{
  "head_dim": 32,
  "norm_eps": 1e-05,
  "positions": "rope",
  "extras": ["capped logits"],
  "init_std_o": 0.0344,
  "schedule": "wsd",
  "decay_fraction": 0.551,
  "steps": 8094
}
Each number is 128 + 32 x the weight over its row's rms, rounded and kept within 0 to 255. Layers, rows and columns count from 0. Numbers have three digits each. The size before them is the row's rms in percent of the matrix's.

# layer 7 attention key, 160x160, rms 0.133, rows 21-32, columns 0-159
066:142178177073105157062135072109148122075066118176077123116174123133158130129124089104160151122087080127103192114135170132203100097086123076147109141168170115130072126114191102165198096094124085154145088085144124121109129132129144119112177155142133157125095107146168156057152109126164090131144082141125124146106140156155116178178088132152088109113078140149175134115167178125123127064134144148108114151126086132178157172157189111108106133110133154184067129102159100161118140116163070
057:161168103135094139094134163080101156111136099096057118094157101072173139116138144096068129191120132178212175172114083101147111130099153199114098201167124076186076113129131118117101101122102135124130071119156180098179177108152140152102100107132121088140118148155123157134110115132205162093113208116164105077128137164088147144164175155116100127078120113117098135182102154082120160107126061138140104090133183158092158141082125131112131151128153164092143151142168130154138129095109148
057:165166169129097181114090100129101123154103130187157108111137136141152130133151150134076072161103097185134174158164120107131129107104137157138111144180127117082104133170043091143118121083069141174144128090104159142147128134093113149135117112142193133137225183124142145074062122163095119139128085117112125116108160147148141152070117079143138133138115120109122115116121136158054107096165179147061137115176088096108085090134131145108118208155086137177161126030155177132150097158154136
067:096142088115171109099125077080190152120163136146158166134136134122151061131136118102156120191128146155138121111143108114153123068140136135125101210158134156114119074108091156163160171220080081140110134154059092120133182142168084160169112206159126150165048107114112074079178118132148138096069131107091081143148164075115123113124133129113137092161182172080141130136105139132111144156100127122179094152125131157088119177126109113133150123148088149165084039118104105131158131106122139
056:092162098119137153079056190050084147142142090106148066126150128174160114102139097134171129087131124123178107148099106090139129173073124152093102182221119136135122119093122161172107136118164128096133119143025128122093156130173113128109097109131119123130119124128087170159095169101144107108164118136160178139109122176048193117106148162123135172140118086089148104127153095147160101106106119147109058177137084088196117131155169138110154191107140141096175147133120115129091088119098147
060:169125132113104127169120136164172090116144091159109152178171108151063170094122099128072097090107151136112107099150069074113114156120055111123156094038104183165158082134135165122152142141113123164108174107084132176112115078104150148127166144104142134131106142115225153173094151190139113132165128182139115173137078089120120152142156169090156127159119053108138160176133105133129101089120135122086110150113116144141148121136156168171142099109189070130143072121191108091094094144118183
065:167112134089198224127156057149109134111133123130099170104110123195135115155126108138152154054158103075114062169162060166131090131141151205077138136123107100114112088138135094135097115116115106119120065134136153175102136071129115130154154127137169145147088121091143135102129120109104076053093164157073093127177147160130146160125118099147159149124144071142154161216151164104153168089143151122136144110122112179148120127125089143151142136147172060109132097160084115096165168093097115
060:124113107088143092159142153138128100150144142185050122104126063165129008135126176114148153151089121172124143080110096140185160126128130121152178095124059131162187102082140109089099080166151103147156186213145106133160139147137141118093218120163114130118148167156111119126121092118143192105190131144121144114101108143150109135140109097101173127120131122113141140087110111093128165072119153176118073050111157105124122077118145129195121114114082136112143163104125123169160103147088110
067:061120056121106127170106122113064113102091157183161144096109177124137112163155146094142140190130133096156029085128151153116140149106124152129094167175130131185166109094072122132121105118113156123160138199072195101108138136105108135153089138117136091124124174083105145129195139116124130135127162163202121161137059123085143065111107151129118131161158106112048135102181100119131135194161149144174110113114138141134132169148123140131114158164092204124163133105134135106137105203095140
060:153080083114083091138122068175085119129126130135148109098172103136107167092101137187105141125085196124116123160073118168124136159123158159171047107133147192126096144109138140102065174124164140085105129114131119107154122141094205143124114100099104122133102175104149150194161160113146122108164119088171096135157089177095139142151140085154104107092110106140150134157115145142114094042146195073211102151105103104100059142154079114165134107131083100124133117172178143139138139115157188
060:160099141137168163078121106110124142164123206119203063114115127168133104137124157128108142089182127143123139083099125123134170172098147060190095136138158137170065111184093115129077114111118102128115158141190115126145165091137073104168159095087117115158137152089202128154184088084142128094126125077146121192135127099138086188131141126128050103116097137089128094118124144138120160146157146153124141120123132106129152101153173143164033098171119057162106175087130099121125139101114080
039:117144097088178104159141148128114112107110179084049085169132162166088138108140108093138122087172094082145086145146176138135151100106179122161196171161151114130146110127044138072130146108138128107122089147085131209104159130200128115143169114141116135099064165152135111087131099162102142091102131095139162150210066136116120181126144129102119165085123128119104096141108162109131141153134137143141134074068133179141104148149170164094102107095128133136139077112144143057111177199090086
# layer 7 attention query, 160x160, rms 0.177, rows 22-33, columns 0-159
092:103171096084145124134080139138177112143118120095129104142065089086134100123175131127132123147103149133142085088144076136166175089092169104156152134116122148156106079155163141137125131174108107111075114111151113079132153182130134174102173131086157128129151193108085077157113116159129123180160158136133075063197090095110117115115134213139116138186199141104131095122171120147083149123116113121132194132156082150100110144119115070199095162167129129055108116111157108141132093135159221
087:099085112098069137148163145090096158155081058096129147097142147102091071145172116145137127176069176159126086160125150113119108162114131223146115116100134131152084103125086170142110080150114153105112083125148208122107161178121049152140135128126157120198147066112103083201135096162103195118057095081151141127160174097088140117122163144117163105140149165093115141160069124127163158205155150117137110130146143135154125123162155078122153144108090165118172137137099124162122120125130140
079:103132123151114127060053089121144102119156122089153104140119098190125162146164132173099101103122080144102149143154117111178119104128157126123182118148104102066148165150128146100118129088122106120140142132161118133136219175166138168141136178116118112133080183150099143133081093068120134124097109172106100154125128184194169124140154123167143129147077124075041153123190220125082129116112088108153108127124101119174197074143135136193146092127149108103178124083101151112135072159161127
106:078191080153195119108095176083083122108085073111119170127177104094117101156153107157130183104169128157131101079171111160142164110141140162106132183143105154163154135133090121114114112110127234129092141109058101146161097111128071171115144161096150129135157133107113090135125130189100180116113101128094158081140101204115095120122096145148172144167181146091139141078115108083148112134130078113140103150179097125130159161125174068146121127091133105057132090161079134137114175164094129
084:141164150182176151199150153174140096135147144145081122168147133144176159111084123118131103108141187064126147146171074081091076110147115080155119113061186170188127140103148151120107137159128165115129124101121119173154064084182112136133176123170135120109130184102135143111096180113099102103134129114155102097118109126139117148085159113120080111143148091115131091211166091110194143098098131125108180121104182151073082108059097185130085159139103065114112140129088100158153148097113148
088:135116188142127170129031122173163173101113084092096123137173172181130189099152134134172152163127120060163158190079094101121090170124129130127131147117175115077101166144138116126184136102110114118117092120073120123135139098161143125156075119153112105133125113101095146171106136114128098127128126129139156155099124133188157150133082195157137094096159087085172133144127069105210121132164117134114082150164163122088108102139105173056109151124116107192130173166168127102126090065187093
094:097082078055083156070158090132108142161122131183152201137128139140155196133139122133136105071156125106146136158059112139196179161107103139128110083112152126118034154144128141136088119084140093093134136105132146115132173076121096109136182103143146120161170137148141152181124092117131097110149171109104112149105183085106114156152138078151059150135103108160137131167153111096135128123160164144125154126070175148160142103064090114177171155093091169169169110084148141132195105081102113
090:125131127140154114127139150205107174073171165132163129091120081119120117153077105185129113060169069149108156161078184104139226115148132133088101143117084138140159111165086107095131118075096059131130091108072125141144179173084107163119119109113131120113079201110119166096127157125072118121119119176129132172114147096101183120167182127171141128108117086155143162140156211180111159118123136084152070105120152147187130117119137113179122100104143105146113102131136132088166124115089075
089:150133112120120167166110169093127054104071197093127130114167114129125124139149135134136116182127196125117054117136038150157109085168120136218115118115136161155069086117144125144110131113129100141133107161132069152134084165111201121181115116082127142157133183155134115144159126172107132138173172160139108085146132147177197113130126164207094142123094099094129084149074129044106119141153139090121102170098095114114055126128129150120103176149092106143144091093137113124116149114113179
095:198124139172170163112144205122115140116138197189188095155097149104115151129121173190185097147140103124105061141125144171104118151099145136112144070096127161176108158116155091107112176077122132130171141096145142070132177146135162121165132119160107126137089083072157117128151105099119104107121126109120175100081074146166119095117152116142086131102105130123109078129091106139113203126119103159182158112142180079164101076115155153096089133144105179089062057140092187120145162128127105
175:126113142180100092155141159157075179126162104101092150176123138120047133092148155102120141166148107091153100136085163155145099189096141079119151128101105172099081146127119167137113123087138164101162175156066098167191138105097183063138093057094112151059169158124118118188128144109158153121160105167191130095141100156093149107126165087098123139170104066122127076148092060140113130103098147118212174099125094120176119146143116142117096142175135167138128121079126139132113131092116100
120:119161093054101098148141107127131092176138161163091122133144124105152195100094082131139146150062158120132102134150132074153120141086124128094130112148121121093143138170092115167120162129063134146134085162126082081081116105102159105146136135113104173121062108188119115118139060124146089138131165111112104136114166102203195097150108150116086184111076132107111103089123118124092117144159158122136086121091127128157198166174149114158212066144157180153107031114162127074131125170129115
# layer 7 attention value, 160x160, rms 0.147, rows 0-31, columns 0-159
099:129145141128179171148132147156136119145128144171081075092154101071168128129124061138139114141144170156115145079131175182094066116160151111176128146120119130106162162107167095171112110120170137140142128144037133106139102123149125144100079153104172128139182163162109097111156133140124125125114122161107178083156161120159121060129072130137185092127147138229149105080147091100123108165149107128146068098107052123099180093133067189118111063176149091119104096108173129128077158108114119
086:070111121112159101145108108190161139101119143134164224183098090082188126146129010099217151108086140055134137073154104163102117130128133141101167127161210130065158153134140151128142098149119142098131105100104164080143129101086113197181118168080144131150135103160099142153115067159149148121107138131181143140108121110138180125138097131146135136105125103201167101122112139134080143139141136083087125111094082111156105114111115116179106164153131096131147133115118102135085100153085129
094:144085144127097103104149092124122135115119154145157155084177092119122096118131088152094100120163129165031066121188167175181130196113136120116154118136188146164065135106101107095140059115172109111173092147122164108125153134061202133091140104098126124167197140114146152201093137097089146150114131150115055168168116150161128116128106072201092115130056175147129152141179130136070108078127110111127130150130143080135145134101108101140129180109117130160114121080156104144168122147133119
086:140136058168140080218090157136184156056132120149109115121142123169123188155202170132134132111159129104215083107184120117130155085110130178173119106093139126114114091071165134189154103138133175147109151083135072114142092132101174116117104135105204128116105163125113103142171134072158201065139136142177119130113100129083106129089126182117117113162068097151110149115121091119139145145122129150100141062167096127100118155105137094121119110127156122069104159160113086127117106137072134
097:089190099170199047172093122180170104152149124117140174130110165165138178125101131110200160099133186055149121090127096136090134081165153114176134138118179122124153161142122094096065121145139107107135129096114132104143082099080074159144177122116162127115087105087165146131152144112149198139136146086131174068105135067124105161100140185118150125148171154113109088120123104120144105187152157148108162115138104155183109115158103104107114114205071090087125153073139081124140138123120137
088:070154148148176156151108147127096127151200195121224111120118133135113138113087165143121159176148101095110148140195168094097153166103216076178066138129108107125201111180148108149120129103073166149140122116111154130115116110129070086146126118128098125111133121142098073106190151170136114088065153125105172123115135113108097105098117130096163124182141118127134110144104115152182120149163174136096141142140087148182084158127103163180101137174058074055120144144085113125132135099116118
097:129059129087106118163190143138165119095119215124069088121166147122108107138084133131097124097110143150114109154195112104143170118144146197078137089115109148120045102092143083035124061132130142135136101131181067154101075175066191151156142092101093128162120113145127151167066151086123174162177123107129102137123113158112149145096150153164122162101142159141110146184109107101089133076121142096145128132084129105102085117160127118122147159134071169116143172137085149169153136145091139
093:114158165118134136110071164171114129110087099139093098134143115165120175131151103153141197112147126162133145069127103154108093080175153144171139115123140168116124098115115101057098108146116148125141119048086164112148078143135157138100098123083131125185218153149103153192160128184146184122115096102169156102094106142071116171169097122112161105185137137169189102148126102167109098108132096189077135106151094149102179130158120166145052124098108166073138144155144130135100098186073098
100:150100176068093140188177110151140115119076131141135188133148151109143115103125115136151093102097072150125173100134134136160155125112169150099128106120110139133094092190202153050103094179165081125131112182119066169121184136086178171081096089084100124106153143160112121093120121061122094154141058154163141089114122184123100181141094119137116117154103067167161143128153139094072124110137146122095111160082112125124148203170129128160115166188153109139120124183131140120064086141115114
084:151115160128107109120195118101119122085142098105139250132126118134136112107085073128136199157103141170162103082100130153120096129119132079117098115162154165135165123164156021162160132087153098150160144100061132058136095156118178145089048211118126130096155163104177123093132132082125183131153120113112158121081131129122098173123156129081149077085108130099114131102133140130127107139123088142169091120136104150128170131164111150139127097150159162139079138201118092136080086146112124
094:164100121123153127117192150132195105140058173158081170133102144136127101138142128167130124102147166036098065111144096162107124089161113152077133121119101115122048144122145130146098110211175164112096093140113120102147099117171189123113071102147156127207181112166094155141194120134094148184132134163204112125124109189118120103144093102138109130131175113115180124152123131102114078077121122124145161108100106103095137179120076114084115110137131193121150118186089120132127167161131160
095:095167100147176155154093097109181123168060117113105137209124203167141138135191176092101123178153058131089096181093084177134118138124098128155131163077159104083123125120098112201117142135083123150120132082137125124134086168091131129144151150114153127094149107148127091127130112063148145151086184105108130155122074154117117168087146133106111146114130070080141104146144123183155139171127111123140092186110086137117128170151188094089152134118168091070136091076079141141094195102121101
084:123088146123121121081139154136079131110194138137239089139134141160108078121101134134135156139078133168075162130136173140151118093177137116159090093165093157097136186131134098080141163109083147122112165211143113170116107139117169126180151123171113127142130132117141119116208144118092158143117111116167098130103128075150134060126139191120135041126183132083099118115167139162114093119145104115187085110128110114131073113132178145153146119152180103090110115172089080075194141124091095
096:095147117100105142106189165196139115123110164086094194170118159153123154137181118144090179119140133101139116078156075114101074095138051114133127094114128154163092123108173114095133105139148130092131109148199069185115078103183136138195186112109110139163142175142145171111149055130100121139128136137158151158171134093080131186151107149149124126147107118108129149113116090121123140139104119077181217106134112102097122139138113134126131117107066140170106107133068075156143157031157144
084:104089128114125129118186144099148152136184117111181119130067130088104117130103185093144089088131085150117137181160121109126127085115121161123137174127119181066118069118112166129107146058144123112144148138139052222117175106119087141136150108124132131115131147140148122117114101151127119134146167100011131133136083165151109083128182109091142141172126106134135140098105123123091167172142105191066091108102095179106150094117185119176125128114192158085102157096174147174168101061110115
089:089093071075110101166128070091143149109096156129159124160112143134111135172150137166144114129092118091197123156123120075163126039081115153127143158122128115140075132092149158143131158103194091150132130124175143126139152100135145087099137147112087131106049086154131134116104107073115140106082180134168109168184164150154064120143147161132141186148075141141154192129102195086178131157095149122134141161084098136148117138106142025099115142147165140119107127094110110144061174087174146
108:157117150166101113152078108124102103128127120168235090103107115123121207117084155120103100154138107115122172181089171147117126128134123059175091160100099094125175116144101193133122177112104155141150184118106134128136121129178091121096194157191184128070125121145159145148118123201148065116075156083175154151072126127120119092114123153063115112124146149115065093135098067177147149150155128143114055109132189122131117107136124148100149128114094149196131138171118125124128129171094115
087:127172170087129132111133187159100126105119096165129126138132174132134159173087164110123075163080102185158155102123162144098120096164133161137124123150044114082115140124135106130133115146167108160124103153132173149181124169185103115075124140128136133093131167167099154082092080103070197133092141152105214064100106148139123092123087118093099137161094144131173124039122113098126096103109112157112095080110101096167136154128074106104139145166098166130116125112069179130056155188084095
092:153146141152103132146094153102168142158058076161088108180172139115156140146145148137114109130135131170098105143100086124163143170084076102151114100087110132198101127139171086125062140112140108117101109096130089117130107124106159156091191170049170124114108099131135058138130183114121151111161185080189094159128080132098151137106082188097107138142098106104109101147130138154141129164114185098127146128145162138137140198084194099078148146099057125076146146215113139111089129084128147
081:123137115142115129080202065100118117168136098133100117127133086161113151126100139118144074116156118064215090160113121089076175098127188155153122115170181104143203124085150169129178077148133174158079179131151078123133104141104121120165144165139137132132151121103098125074165095075072160078120104155079121148103128146124143168107080127103166124117110113128140153095101115066142057100122130144128153080148110110118090128161174183153169132152060148199191118170098147149130141132118104
103:171163198121145164100109098097116113095161155079151131055151103153109082137064162166129121110140128133122176181098158126090127193137136079111115163144101119158174137134106165159087186120156097130137161157135148117130157091186044139101164179131125122138142165141174096121084175186128001088126115132103133109090108161160136155108125063143163168104153127142133138054110122141128105139123168117167098111164166139183079080119087155118148123093161138113157131112152132104155093132124143
096:154086156130081113136098109133120143128153087148167141136120119112111171137142159139095087129145084116175119216142134097148120121088143150118149152062114132101118088136110083178114134084154121118122094144140063165135170048109129154148127110174140127125107126088179156170080124136117064105180123125131159128171164131105127152134189041131124146103152128048083145140119140167089152112141187075078150129133209141124070145123129119160096134078175167153162162068123141109186063124127174
087:060101106120177122106102078121183143126110194171125115181132160163110144123182127103096183109133165112124139125139178159122121065138054111168134090122164172101116161139090110152164134099138133119107125109101126088112089079099191108155143121081127130196222093160151116162213097189104140115104185118111097204087160125114111146087095163085123132129099143126149102127156078113182106151121171128081141150139072144139115160089090140114146156091160151117131150101117116140147114124155067
085:136116170118078156203155090131109103150084185151150084171130113098109096109064171116131161157093149156117158122071167133171126096136196132157090131134118125124227129148122102125131101112143124103106066191166130135130181183131141150146135118167102126122185139172131157106132100071118085068095104184097119106112132153097139137148125071095151059171084117156095156123136151173091101126146129107092129123093091139118042119134085132178079153158169106118138085169171119130124109080101145
081:042157156129147181119105170121136107132170084126120141139071127161128133110161146071128143145144110180139158097163124092057148102179166109138139153153076147153168016196062135133195134169059122128135157121051127124115108130162148114089102100114129118101162116110114095087124145134113146119120120125126172127112168099182081129079154090111127159160096101124157164072137150176180130188131148176126131156161113137147129119152117142102148077100121134184089118180130191091134151137112163
085:176171123115101143109120125113092156109152154095175071099145122099113066141055122113080041113156042174110164134082170090096096180112171136122115140120126100199099140113172145102157099163127120154130164167125121145154172168160100128125123168127120130075125152147066159154082137123170139138117042117081082106087146143119160080101119067118174132146147119105151119123106159167071161092129097046129142131156146140193139143130099106165152127122107139132138119121092168158128100123104199
091:114101157119147126156141144134152117144176115106109162172130107112143119112124093103141131098102180120132157106108189121181145059125108145147101125172146149087139119126107135114107119121108155107136147129195167162133181058132139176157151156143102130139151145120160075155102063131132152073047110130107195140142139173162079162149150121096142124131157161098146160115190073089184145114089067113090118122139171093101140059092113133086045199125212119101116145115062086156140068127118110
094:211117146137099126180140133154120140109118187132191134061112079129128096113094153121096108131140119202118101180115133171141049149101146149100101143182124170214110110097091110199112086129182118108129139131145139119106127174137161152114141141139099120139105155164100097176077138078112136150176065146161082055103138160141146162088134122145132100103081159152100149177166127108076128121129144147097149090105178124134089069103048138186131127089137183132130146122179094118147142145129113
092:122119160184170105156123154150085116129126108135153156071150140128115145146106160172132111137138082121058137157154126150089141099152170078135145131157083105122126109091096133151177132185120167127147143160078151204134154187129137122147085107177143130137162141147102165081138153118154064134111112120131078031092130149118094085122110115160037133169133143177069058127097129133081148146120101149158159157176121105087125124126123167084096129112166083106078157066174147109120070131203108
087:131188099100167149129122144129092126120114136124133114139143130070137173160125055172139151167155092122090163116139122151072132131127112120155172103102175120143171175185155127118104122144154138138123109048087101164149118131164129117119127153098119138148163127141056084104143079161097155173146116157179104158103151129131122119134034145145150114110096119239171146103112065109182083086137104178072138124105097110143067122149133187109126129146060135140139123102159196130066145105187113
101:069166137183140151122071160178173128137172151189160136128135151148085193155130120136142182102159182039114147120198104165126133120172128100142127131073120152124139149128105068129157092112095197124149139079088164164145081102105169139182117123190173100107158095145128117119147102167107152132135119081127196131118163076079131150112131125162093109166119084147085107162130122127138144148132149179081156168143138117138146103101137212136090163147124061126149169085118187132108118132170120
083:073108065131138135064154159148167130166105096133181133141111137141135120135126111029153128156197127195132153091159107153160133126099115068145056081101150145146086099164052185172204099187153182141095116128138110129137101119159041090131161160134122127107093156157136169167167111136106142107127100139068093144124184101149069160130139112122134145095148114107148113144151131171135143108138107119074085146122113129141154173138167117139141061125106089116127132141059135119064116139142119
# layer 7 attention output (transposed), 160x160, rms 0.148, rows 0-31, columns 0-159
110:098162113133151111172153124100140201138128140141091123137097135093221178136131115148177175141131142117141141076099048148108135107120080113130109120116173137173133098165131125035134083172145122077117132088104094127183131151167138169153106216066128101176089116132122170086150149177080115133124085098130163124096017138165109159159101129131087132120161072127140118128121115089126150129083122103140187092123126137106142126108097178195131181136115144097120089156124135104138096139145163
088:162102190112118124171151120089151160167078141109129102153096104112162141122189131179148104125107170152101129128091135136148106179106054159212127088086134088145114113144161118140134141127101119171063104093147113162123123157175127157136128159095136165124129125145115054133121123149060139106129133136077141115167015115116104108167129142137101128151136100147141124081129105127095154146140112142141191130128147180129181087109111105163133137054146151072095067150122136103124090103138255
102:090134104103121127124092150067078112145083139121123075159166116164077135180128165157156133080097139133120129110085187121101152119131151159160126114179111099163164145123116170096109169125157116232125122166126136125111142174153085139144134097172124079188069170144075158091141104090020138097096125119155133130052144176062100110103085114143146104165148147126126137106190127116145122125092106144130074129118093146175177124107120097101151089148156145076148182139128150174149107164117077
083:130119114122117109187149108067116172186110129102115137099107098101189096084112140112157114104171167148119117138177079140223123170119224121131093196180090165149076105123087121138128132086110134095118138104134110157144101167074070141117118167073168056154074078109148093170101154168118158137146080121115149140156172113122104125126142195075130121119211130141147147094142084126123133151146131125119082164175130142110133137159140090142107170092125134147134153122130062113118142121187082
100:092137104122147129124099126155139253164110127142119126123060131131198136113143145118150036148106144134142150100191096131151135155105213115158101126104128121128105102110140164132141105165107129143087151111130138132129110136133139138136124170140123000154147124128113103141128125173097120139134131140117150132188081109105121106148161124130077108148141155114112150107125126121148107119138130121113123122117158109104128125139136142157138155072135133132133097152157098134141150135113224
088:129130117131137123149131122184140101134175135148122111146065092166232134079136080084144154146155153113152172137141062118140126095088079120146145149121210124152161111121127144111189145096090122160135135125122108117162077088121164112145093093136121000153158120149139156099137115126146089169148137076157099140175150083102158104140084156130059108138116072160148109156148075128154130122135158113095141141111151120076098187106178153117195144169155096167096103112125113106142137122118148
099:092108137155154173125089134094096202146068114074136120119151126114050103117131156158104111114133144120116077145159155149135107134096222121143148130153115122157128162154123189186107111114121159133107190169178128084112146138148127127099047125144110044155134159129094095129143084103015142155108083162152151113108125172147127134088145169097212151163147162073151155126199140132118115098101067131170112134138103120165136158100108087131091092119138138120118092142086100143100155116150108
089:127134136124146116165105141075134171188090130109126120150090112133178136147144118155126151128136153127141097119179064138141099098136216139118164156117155141156082126131163119122139172148131127105131097130118125120161112136117154140126121101114131000131139111127134101140115119082088135135107123129113153106136089146157112119136129140120103121149167111115123071121152082105117113146073130107138167107123131145109182124143115135123182134158109154119154153118168138119089129127157142
111:147144191159136155086080153076107083089115127109113096118195117133044138147149110134099190127133091169098136148138177112105168157132079156118134104112114120118121145142150141100151138102118141170108118068100146093139145149116148143125079130180116233182111114111114144132141108106117133170124048181164134126128133154122142133134106152128172139084145109168161164072148144141117075127066099109125139114110109094112213126124145125114111140086169163115123129178149141176093103149165000
083:138097113069097113168089162140111192118129130099085098070237131093119097114158134174113148145113140122093102131045137133133171107121074125090194145103130137149081105140139148110146087153141080068127144133115135119159136145114157155156141176089185117052078098158146129143142151041126118086153085069125159151151183119156123104107133130124124159132144103201200177151101113129117109163102158110162161100145159115115132107166145119122126122094074169150140095113155141112137097206119100
093:133147156117170134125132175059124084139129124112092146150154150112157087124143136166124129141127163138120133132181133141110065112156063141124148163141148147142128118115106150135135147153115129102064147113113110117143110146139089165143163156157125255095126122102115070144148124107097104089049108123096145088146085169167129118104103149086168123156161164074127090116063088124177144144067058141148148167127133086126163113110110154098131101154138131110114137129135109209103184104102149
099:128130070127110088110105115131084155123122126134095130123090076122076148117142151098092172143134106142138125098130132132122057147149106165179134133163087165064107121106116118068124118137155151091120153121204134096113127115106167102127135097255142028162104119145163134151115196199168155093141101150129137102148175124121123152123164154106099135103174119074136087068080124129107146103170155168124060136126156141148109124145144127099181165135053138148131068124150151179160150140139180
085:149142156142171127092098164236116137113137134147147065107115097096090166152099126090078093140136107098153137152093082177136101052141198119116097169068159076171160112113123131078166096150149147200115103136102121144171136094107125127107123159186128108054145142191083169144084088108147077121115145147099141129115166117106170156148130157156137174153112091154131169183087164121124105133109159142101165142108156154139103148144126121134031096103148116164108143095124131144088065132126170
088:106112121096122160123122124147166063151082083146092105112097046117190099145160142136148128094075172086141025152192136139172126129153088125147143107093092136121146125117099088184103108170099121131087109114125128104101151129135098126138122126129118255169115137111103108189136107180153141157119125097130148091233147156120144110079124143175161125141145144104143118184114118106166140110115094101135159144153133078105135112139119133166136127176080128118134121105139115173108177149146172
083:142076086142129151101098093071111137112130109118166128141146191129081131150110098056119153123127056171128186115061123154141144187125137124153125119163093090109130167168192098165156190129146120179173131112092106126130130140165138060114126127217105068148124108109140139152129151117093154163185128168162142080149071118134129160185140119152143124122077116071085147101147092102079087146136148114127163198152119115140058122135176148130106108127088124168138153112100110067094086167135172
083:139080086116114116040169155091131059141148122120134190118141164104098105133174137098127127107143133149121120141042151118160101159109070130148114159148116160095155132162096126201118142092114116131112091109115113127109161116114121137122147132124124255184149114081124092151111110173151132154137096098117117123182152116076150143148161139141108145137141147107140140114106114114083108153107115114127105133154133091143122079122148073135150130121130137165141152157133123166157175095115063
109:131160122136148125167129138165136184102150123158128112108082167130211153110134157094128140131118118118152163151129118136125115113143158106098123130152123144090166151089132096105132137087134137117163119127123136153144116100122144136119136146081119000102117135119136141116116148111163130168152170169131143099144091117134143133121125141102124146122083108104110097145151152153131157140134148156119092106118117123121073109149126166135112137105127102123109128106124154062120123117139116
083:186121125122175109107068106090131074115152134103119080109120088127147202084134139107127118118152098131125189131117073108165136123131158122152116171167153153101154132120175091116153154112145152092161136116100077124231190122120164140126137182119146132063155100064134134140093096082168057178126102096136131110117018181185125129160124129163076146102157103098116081114163126099090134121063128128146136127112153097135115088140086159183123152155149137104118084149145100099106148140122059
098:104108104168146102127115139206108182173087163128124174113096132145010094087115128127143139102116133099122166174115116122146120149196155127136169151186109149059078108114126157120140108145136095137077095137182141080130131114120096107122115053155073081176139138160116138175104153176079163146122094139132094183136156109084147192105152162099129135079143169136135150087080158143192167135123137130127031108113103127091132082130145120107142111150139146081159164100149136120101093113172099
081:128162113117151127228131123105139106108165112139135118095163137127112076136119121126079124124160177130124095114173137149154167101103118083088113132117121128171098106116156138186149113124091142070117190085117132120132130189142120155141130172225161175064120121152154146151097119132142112248191083152140073103124172136129105095099168164138136130069112126072100059149181123120108120110047154164142127126085129111076102119116132122151149155132126119137123107075137099188127106187118169
104:138132106179134131128162126210128096070166123212168138171104161135130112157097122079153100139124112122119151131125162107081193101125101091065147086155153101123120155109143110085153176099187129142131162160096155104185130089140175111142099160133105166025116140081130154052137136103168122136106197130120100161115098091172115088120100083107103139132073141135119110122134171111152167195165153133101150144123122127075120139103121144113163117139190142119104133147117160056113039136096122
086:151104134139090178112202085119142134106168115131149132127138132154094062127098104091138116081075119149125163137152140126140155165145106122089158114191048082085137169108139121195160174093178158140159145160111155187097128102137135063089153070123140000145115131120111155109146139124165154093148136093140149123107163147102136128101155093098163087135067147155120143114132134150145131105135100151134101184132133044149163146142190102090137093110100133132124173155105118120095131122133098
092:146135119139149123128163165121118166175089131120110115175107094136255130131119139104131192114149161112154134130171036125152086104146165132138120160132152098137098128143099127063074132189128109123087068161112139089072115105154116119130124129107090024138127152122132071140057104147078117118164100110110140085201107125109135146135129145158108151127161127090106127119126127104126194140139097175165160151172160106111158106081156116092140124094092115140144140104133101127151124152116223
085:163146148176117117137138177100124034102174131146130125072179071109043121117179108112057164157109094108158174121120126160122119121104067135103130139115156098173148102099103127083143150056135148163161124088111147130158141160139142160107060099159113204124089139092097165105121135123160120158186100066169136095145092170105117090099099107151067147125099114142121105119143100138076079144111131171122212105157150131101121155152162143123093138128127124090114199172123146132118167173165113
086:155131090179124161104123073120138143115130145141126059093153138072119171122116153133120118159185121106129076169151143093074184103120100136103125186106148149133135113138154112152136143105058118072178097121133139096141116111154145104126124147213110124066165111095144119122163153113154055130142128127097147134142210118166100160161091127135086068056137126158133111157121137125122115135221162107065112127077143095096126162126164171201162152188117139111139056094145111138160120154132061
088:144104192139130140203147120110138000107148119124120142153134152118072135129124141111122143130152135114104128134064173143112121182113131162110111122138126083122159157117154159118127168096154138137152159157141132136162118118124139093133108074110138255090144157135133164097141124061163115097119148141194111147075084131132123110117104098088091146137082125202133093161132093116130075126083157147119091123099100116128102135143099143092121156135197145147109175137128131048104093145119055
091:130126147084128123113132103102136193112149112190140080137126074137224098117162126157151088112174137160115085199176061124141128173144197183094137105101097103128107105178106109119133115134146096123134131162103102100133161143149111161104156141085131070156082102106100137127141124188096141132149134120129083109094020128155149130116126154188133146149103102102097135121132117128084125163147138150100232146150100134148133137157133092155114063092054101121126149159128124152125192193084131
092:119117093143073131147164181127074156109127129104147094122197163070058129123143138175133058114102122118099166092161236101160205146155155120045141111177145107143138160135119134062129145108138171163121165135104138088140162146128086141119100131161141081125112176098107171090135132102096123095100179159134114162075073115110105090106098102105088145185125151155124154150176122153106150116128113152203147116154071091176131148147137174084093171089120135089116142125094149105112123146138099
097:132179142170115138152060127146107109113155139187123108150078104174179181138114149090136148109159139107165151087169134133125136146135123080143111086084177162148162147148108111066117160088107144164166156111075117159117100124092133156163119153184096113127117108161141145129165137134105118061057106112139201159082156137163068113111139127111149078136103092213095132137151106127150110132104140155091080138163113126161180158124157179093118099157145118135114099127114154044154115102096009
086:110155154128112103124134148144179078141126143115121108193088131151216136078119099136162166132109180127172133109107063118160126099101103097144128112133156140115127149131157113124110117123140132074127131075097142058110140132151148173169115163082112170160128150149123114167094062106067130185157080158107112141128074120139132149168145134165110089112171043082141066167139072104146155108120113123174233130122135152096201080075080164190125158164133152144126110146148158174117103126130122
090:136147143159127146111148132143127254164124111147115118144123121155161116141092146138139077116138133126123098115166088120124126117139168136173143131094162133149118110096143128121122134121136148153128129088137132144155115126140131112142127105160144000140147126116140153166159140129063131109116100114126115103133123146093130146138121126157117090135140100148140123140130117118148152128131103101152136129117139136095134147097155142133120142128108090096129122114122146163128145125120147
081:160136129126127113168115113070095147092124049111109088127189150141128138139113197150121118139122170113152137120142136090082134145137159171129113167169073139140174087101146146141114135148046114110169088192166101161089119101113133141151104086193128141012128091101124105150102155194165141138145118114155142128176103102158208101139153160113085079076094131121082116176102141132101141114123160110154177134170123116110138150131114117106121132097151104104112106116113095149136113209104231